config = dict(
    num_attention_heads=7,
    norm='rmsnorm',
    positions='rope',
    qk_norm=True,
    attn_scale=0.221,
    init='trunc',
    init_std_o=0.021,
    init_std_up=0.0839,
    decay_fraction=0.627,
    max_seq_len=256,
    train_tokens=149300000,
    max_steps=4557,
    dataset='wikipedia_en',
)
Each number is 128 + 24 x the weight over its row's rms, rounded and kept within 0 to 255. Layers, rows and columns count from 0. The size above them is the row's rms in percent of the matrix's.

# layer 2 attention value, 224x224, rms 0.0531, rows 174-188, columns 0-111
size [113 117 116 119 118 135 129 122 123 122 119 119 111 120 121]
[[148  91 166 120  99 134 163 169 157 130  85 147 130 129 113 125 118 175 146 147  94 141 148 151 134 113 117 145 140 126 121 135 171 133 129 117 159 186 110 123 127 130 121  77 112 126 109 145 115 125 108 114 147 142  91 135 105  96 116 146 178 132 148 142 141 147 117 103 131 137 111  93 111  82 147 184 179 147 111  97 143 127 101 114 136 162 166 158 125 104 144 127 152 165  94 112  77  66 141 129 163 165 105 150 105 153 107 117 121 125 154 131]
 [109  99 118 135 109  87  80 132 109 157  99  83 154  98 154 123 147 103 180 109 104 126 120 112 134  91 114 120 132 158 133  95 132 129 133 164 129 138 122 125 151 120 136 175  95 129 126 145 145 164 150 112 110  87 148 124 142 155 148  90 132 129 142 126 162 147 123 107 184 116 121 120 130 137 118 140 107  95  93 105  81 106 125 170 115 127 163 149 146 162 132 143 106 102 155 132 118 143 168 188 131 109 150 179 103 122 113 141  78 139 151 148]
 [122 131 102 110 139 147 126 153 151 131 105  91 113 109 125 140 112  95 101 135 153 115 172 119  94 113 121 113 130  94 130 106 118 128 165 147 129 125 122 105  71  90 125  91 147 121  86 100 121 146 149 123 101 165 109 126 121 119  97 119 232 116 126 127 155 128 159 129 130  99 112 149 129  94 141  96 102 133 122 138 171 141 141 144  95 150 136 125 149 125 120 134 140 147 150 144 135  91 123 149 153 109 144 148 111 125 148 143 145 121 127 130]
 [146  76 135 123 161 120 152 129 127 126 160 128 170 109 117 126 151 149 104 141 123 144 127  99 110 139  95 114 103 129 117 117 139 114 113 141 101  82 141 152 101 167 109 106 107 138 149 150 119 135 122 131 104 138 105 128 125 131 141 173 141 132 214 129 144 151 151 136 154 146 103 133 124 194 170 124 153 134 125 108 119 148 121 136 141 120 146 113 121 130 117 142 115 134 150 143 133  82 142 104 110 144 142  93 123 103 149 120 126 132 123 125]
 [112 107 171 127  93 120  98 125 104 130 138 117 118 143 123 134 146 164 121 137 132 111 140 160  91 119 105 109 135 138 143 111 117 124 121 143 174 118 118 128 151  84 134 103 126 135 105 126 158 123 105 143 108 148  95 150 132 104 146 109 127 126 169 160 129 136 129 157 136 119 140 161 107 134 187 133 124 100  95 151 118 149 130  96 153 127 166 150 104 153 148 157 144 108 109 143  91 153 170 135  97 132 181  84 106 167 127 149 107  68 170 121]
 [134 115 148 150 124 108 155 139 120  88  94 152 145 120 148 133 129 136 109 120 129 102 168  73 117 141 129 142 141  63 175  89 130 162 117  99 145 156  89 151 151 131 112 124 162 135 122 115 119 107 156 119 128 124 127 126 102 134 120 144 138 117 136 150 131  92 109 117 129 122 124 159 135 134 142 123  72 175 108 181 122 114 154 115 172 107 164 101 151 101 148 130 150 112 151 127 118 143 159  96 122 119 166 139 130 168 131 106 153 127 139 151]
 [115 129 130 127 151 114 104 125 122 145 133 130  85 132 134 155 118 153  86  76 118 129 148 133 101  83 103 153 104 158 114 116 142 129 137 123 124 128 134 136  56 159 133  72 136 122 103 169 104 102 123 137 104 100 106 126 124 111 121 128 100 140 165 100 145 128  94  94 165 122 124 107 131 142 140 109 150 126 140 104  99  89 105 147  77 137 133 141 128  95 112 118 169 130 146 112 135 124 156 162 197 117 122 122 116  77 130 131 118 111 149 132]
 [103 129 127 165 131 164 113 128 125 123 121 163 137 117 117 129 165  96  95 138 134 159 136 122 158 154 113  89 128 170  99 129 139 139 127 115  97 101 136 148 123 119 143 153 111 104 126 107 127 135 117 135 116 173 146 141 102  79 158 127 175 119 105 121 130 114 193 153 127 105 116 130 110 152  60 122 170 115 148 106 136 155 120 117 128 117 118  79 114 107 138 112 111 170 120 155 168 103 106 120 105 104 171 129 139 148 127 117 142 176 137 138]
 [181 143 103 129 142 137 169 144 112 101  71  84 104 136 149 142 123 107 101  77 138 129 136 125 126 126 171 110 134 133  73  92 145 131 141 138 125 139 131 113 138  91 131  86 139  88 148 134 134 146 133 162 122 156 139  91 101 158 100 144 110 135 123 130 146 130 123 140 156 124  72 158 117 153 126  92 168 122 117  93 135 172 151 147 138 104 161 130 122 125 151 156 132 163  98 173 156  93 147 102 112 122 136  99 116 114 153  99 106 123  70 110]
 [146 167 123 130 115 130  92 164  94 143 106 123 122 155 148 110  97 144 159 129  81 147 129 160 195  91 119  97 160 129 101  85 150 120 116 117 147 132 114 112 168 121 148 154 124 107  87 109 124 118 133 128 124 123 121  95  72 169 140  80 130 117  97 126 126 103 109  62 111 126 121 127 102 131 121 157 146 102 126 111 100 116 122 118 149 149 128 158 161 136 167 145 154 121 137 119 131 126 138 151 144 129 144 156 121 145 103 142  83 117 139 120]
 [124 100  78 136 133  94 146 121 143 197 102 138 119 109 148 120 161 139 141 120 136 138 131 136  97 145 117  85 117  99 125 152 114 147 167 150 196 124 114  79 112 146 128 115 116 155 164 114 125 158  99 149 129 106 149  97 121 122 123 144 114 116 100 126 142 113 140 192 132 115  86 127  78 108 148 113 118  96 149 158  92 120 111 116 134  87 119 145 120 128 119  89 123 109 116 119 116 191  79 135 115 156 132 138 133 100 122 175 108 138 136 122]
 [128 140 152  92 148 105 118 141  62 103 188 155 120 134 107 147  89 152 159 149 129 138 127 144 125 128 113 165 121 143 141 165 138 128 137 109 146  87 107 138 108 146 141 160 161 178  81 114 120 150 129 138 127 160  91 116 136 140 110 113 124 124 171 137 121 122 150 131 130 141 153 134 127 179 157 145 139 149  98 146 160 137 110 121 165 118 123 118 143 165 124 107 113 116 123 126  84 108 134 143 133 180 118 120 159 147 148 150 205 149  89 141]
 [144 138 135 144 160 153 154 118 139 100 141 165 138 121 109 154 121 101  88 115 127 119  94 130 126 151 112 102 139 159 126 119 108  98 133 168 137 126 127 143 143 150 166 183 109 123  99 109 133 145 101 138  70  85 156 123 102 154 148 102 131 122 159 141 115 140 114 135  79 120 148 155 128 112 141 120 123 136 156 154 168 162  88 110 121 140  86 119 141 108 140 135  82 104 101 132 104 111 126 101 129 132 102 147 129 127 110 122 118 123 140 114]
 [142 114 111 105  91 114 143 156 125  93 125 133  88 138 128  85 100  98 131 147 148 103 126 127 127 128 121 118 119 155 134 112 124  87 145 123 131 125 108  86  99 123 124 132  81 175 131 111 139 158 138 139 143 149 110 136 105 142 105 120 136 106 146 136  79 150 130 116 126 116 123 148 118 118 116 147 149 116 113 111 111 122 123 159 150 124 135 106 193 175 109 124 128 113 121 122 105 124 147 170  99 107  99 158 122 152 124 159 137 143  81 102]
 [116 130 128 106 118 128 115 134  98 155 105 142 152 121 132  83  83  96 133  92 175 121 135 141 148 122 142 167 104 102 182 114 137 156 171 159 106 146 127 147 102 138 154 141 159 130  94 126 110 133 137 120  72 139 131 144 102 116 106 126 144 131 167 117 136  88 119 137 100 136 128 155 125 108 161 162  87 170 111 126 102 109 142 125 164 124  73 150 125 137 146 156 148  94 108 139  95 114 116 133 144 110 141 119 175 136  86 111 108 155 125 143]]
# layer 2 attention output (transposed), 224x224, rms 0.0471, rows 174-187, columns 0-111
size [113 121 112 118 115 130 126 118 119 118 119 113 113 118]
[[153 128  88 129  90 137 115 112 141 145 133 124 134 125 153 114 135 126 121 101 183  88  98 150 104 130 147 162 138 128 122 185 130 130 142 109 111 165 125 111 122  89 142 167 103 152 171 133 112 164 143 133 135 124 177 104 140 108 156 118 126 169 122  93 115 123 151 100 121 134 136 169 160 135 147 164 105 113 144 154 145  55 135 134 137 114  79 106 150 155  82 121 154 145 141 141 132 153 135 105 137  94 149 103 137 114 131 100 134  89  67 130]
 [129 138 138 115 138 163 141 141 136  96 180 140 105 140 131 160 130 147  79 143 124 136 140 121 112 106 140 132 143 127 149 125 133 111 124  89  78 157  94 151 128 150 163 125 190 150 108 182 140 123 101 128 108 130 146 129 147 113  84 143 167 114  98 116 118 122  97 152 148 154 106 164 106 135 158  85 149 104 132 121  82 191 133  71 117 135 100 140 110 120 141 123 155 117 121 136 129 111 125  62 120 141  77 105 144 164 129 153 186 135 124 123]
 [121 142 124 136 141 129 120 140 124 135 173  87 136 145 106 125 171 128 119 125  96 128 133 153 157 113 115 123 139 156 133 128 127 156 114 126 124  82 152 146 137 157 161 135 140 108 142 167  97 117 159 169 114 126 127  89 127 144 171  80 133 148 136 105  99 138 107 129 120 101 155  97 154 149 179 134  83 130 153 112 151 119 121 157  88 129  87 157 132 117 116 122 110 126 166 129 131 165 117 112 124 139 142 117 182 106 125 150  87  95  87 149]
 [130 147 104 106 127 177 177 153 141 142 122 161 132 143 112 124 112 154 146 141  85  98 146 148 103 137 143 145 120 122 126 132 135 135 124 114 113 118  69 115 143 137 143 101 154 142 144 122 148 114 164 134 128 123 146  85 104 144  85 124 157 127 150 129 114 123 139 121 148 116 121 142 145 113  98 136 105 116 152 122 130 144 123 136 116  96 155 123 139 172 129 165 110  97 148 104 112 121 147 116 115 153 163 166 122 132 131 133 171  79  98 133]
 [152 124  73 112  93 125 173 151 131  97 137  87  79  96 144 110 150 107 113 137 153 133 136 151 133  82  83 142 158 140 130 125 136 149 119 128 147 125  79 133 133 130 133 160 129 135 126 185 116 112 135 102 131 129 133 102 189 158 102 102 106 121 116  92  96 138  66 159 105 144 128  77 140 137 111 115 144 107 117 115  93  64 122 130 128 107 101 108 145 136 127 119 148 133 137 139 123 145 135  79 153 136 116 135 139 146  88 122 122 125 107 117]
 [124 129 139 128 121 129 158 122 161 137 140 139  78 126 108  96 109 136 144 100 151 109 135 129 132 106 113  79 141 169 149 108 115 187 129 163 133 106 111 103 109 104 114 147 155 162 124 165 128 134  99 139 182 112  98 143  92 143 101 148 129 115 153 132 139 101 115 120 146 144 139 133 147 131 118 148 136 185 165 159 133 101 149 121 125 118 133  87 150 120 145 105 100 166 109 154 154  86 112 120 110 130 124 146 175 101  97 146 131 111  91 108]
 [126 145  87 110 149 133 168 168  94 200 139 134 135 116 115  99 130 104 120 158  85 112 149 131 125 128 145 111 164 159 110  92 153 155 128  99 110 106  96 112 116 110 158 140 130 122 141  99 118 125 137 129 121 163 149 106 108 166 123 151 184 151 104 139  73 160 148 137 128 131  98 146 133 125 177 134 101 132 107 134 140 156 177 108 148 119 142 155 107 144 118 130 113 107 100 125 129 144 133 109 108 160 155 126 124 151 138 106 168 123 120 174]
 [112 121 157 124 144 122 115 183 132 102 104  99 146 157 106 151  95 133 142 117 110 130 131 103 124 110 107 127 149  89 112 112 111 142 100 146 191 146  70 130 141 156 142 116 112 141  90 150 153 112 160 146 145  93  74 129 143  76  95 104 112 133 112 128 173 170 119 127 124  98 129 122 147 114 158 107  61 172 132 131 148 123 116 169 151 138  94 133 120  91 117 137 142 143 126 116 112 156  98 128 128 115 145 119 108 125 113 167 118 107 119 138]
 [102 102 180 113 109 110  94 135 134 120 141 180 155 153  99 104 145 167 159 107 127 137 126 131 110 158 118 167 120 152 132 107 108  62 136  94 146 112 107 120 178 154 165 106 145 115 144 121 175 102 161 129 143 139 130 156 101 114  92 149 169 116 127 137 119 112 155 117 100  95 164  81  99 122 108 118 119 137 166 140 137 122 131 111 119 162 143 125 110 135 125 145 124 113 140 152 129 129 111  91 123  95 112 130 129 146 110 164 153 194 121 184]
 [130 132 152 107  98 129 136 110 182 131 139 131 110 119 138 136 184 106  73 114 180 129 106 122 145  79 143 153 148 120 144 154 137 104 145 107 107 189 144 153 116 120 126 122 112 133 128 145 135 107 141 121 112 144 148 176 125 107 139 138 157 132  92 126 133 153 137 141 100 139  87 132 116 141 150 129 141 127 113 113 126 120 143 125 112 141  78 128  99  99 111 129 148 196 123 154 134 139 141  80 137  56 113 112 144 134 112 115 158 164 139 140]
 [131 102 134 158 143 125 144 153 106  92 185 150 159 144 143 126 141 152 113 168 151 124 146 143 154  89  94 106 122 143 144 104 117 156 107 163 120 143 106 144 140 149 125 112 138 131  82 136 158 141 118  93 111 116 107 151 137 134  94 149 141 112 122 131 132 133  95 131 125 129 158 116 165 102 140 116 136 118 123  85 108 159 151  83 143 140 131  84  68 104 109 121 134  35  94 117 124 112 150 142  90 138  95 103 109 134 110 123 117 157 155 121]
 [141 156 112 170 121 132 143 108 170 157  79 117 123 142 150 133 142 135 109 130  98 123 121 162 130 140 156 155 127 108 126 154 115 127 138 113 145 135 119 125 118 111 123 104 144 137 144 131 131 158 134 164 111 105 142  88 152 135 173 125  88 148 131 111 121 110 109 146 133 140 104  99 145 114  77 135 150 104 140  89 131 119  73 132  99  86 169 113 164 127 112 151 125 126 143 123 143 133 134 101 149 105 198 190 170 148 130 114 108  97 125  94]
 [138 137 154 126 135 110 133 109 125 112 107 136 121 126 128 132 146 126 146 154 142 158 136 158 121 146 157 141 103 163 114 117  91 134  92  96 129  73 149 117 119  77 168 162 113  94 181 151  96  91 118  92 112 129 119 137 165  78 135 184  79  86 140 129 128 134 142 127 169 153 121 124 138 136 110 122 143 113 144 147 143 112  97 163 141 109 151 163 143 135 138 167 170 129 129 152  96 104 133 150 155  90 142 141 124 126 160 158  90 131 149 119]
 [136 112 113 166  94 135 134  85 162 137 113 122 156 119 130 174 116 166 135  90 117 153  81 120  85 178 116 154 137 137 127 179 125  94 131 109 131 142 148 125 161 122 144  92 168 137 112 118  72 138 131 126 110 125 130 116 111  92 144 106 113 160 118 118 160 131 118 135 125 123 117 125 114 134 118  85 139 172 135  63 112 136  72 127 133 121 107  98  85  84 113 133 103 112 171 176 131 130 129 134 151 134 120 146 156 143 125 147 110 145 157 122]]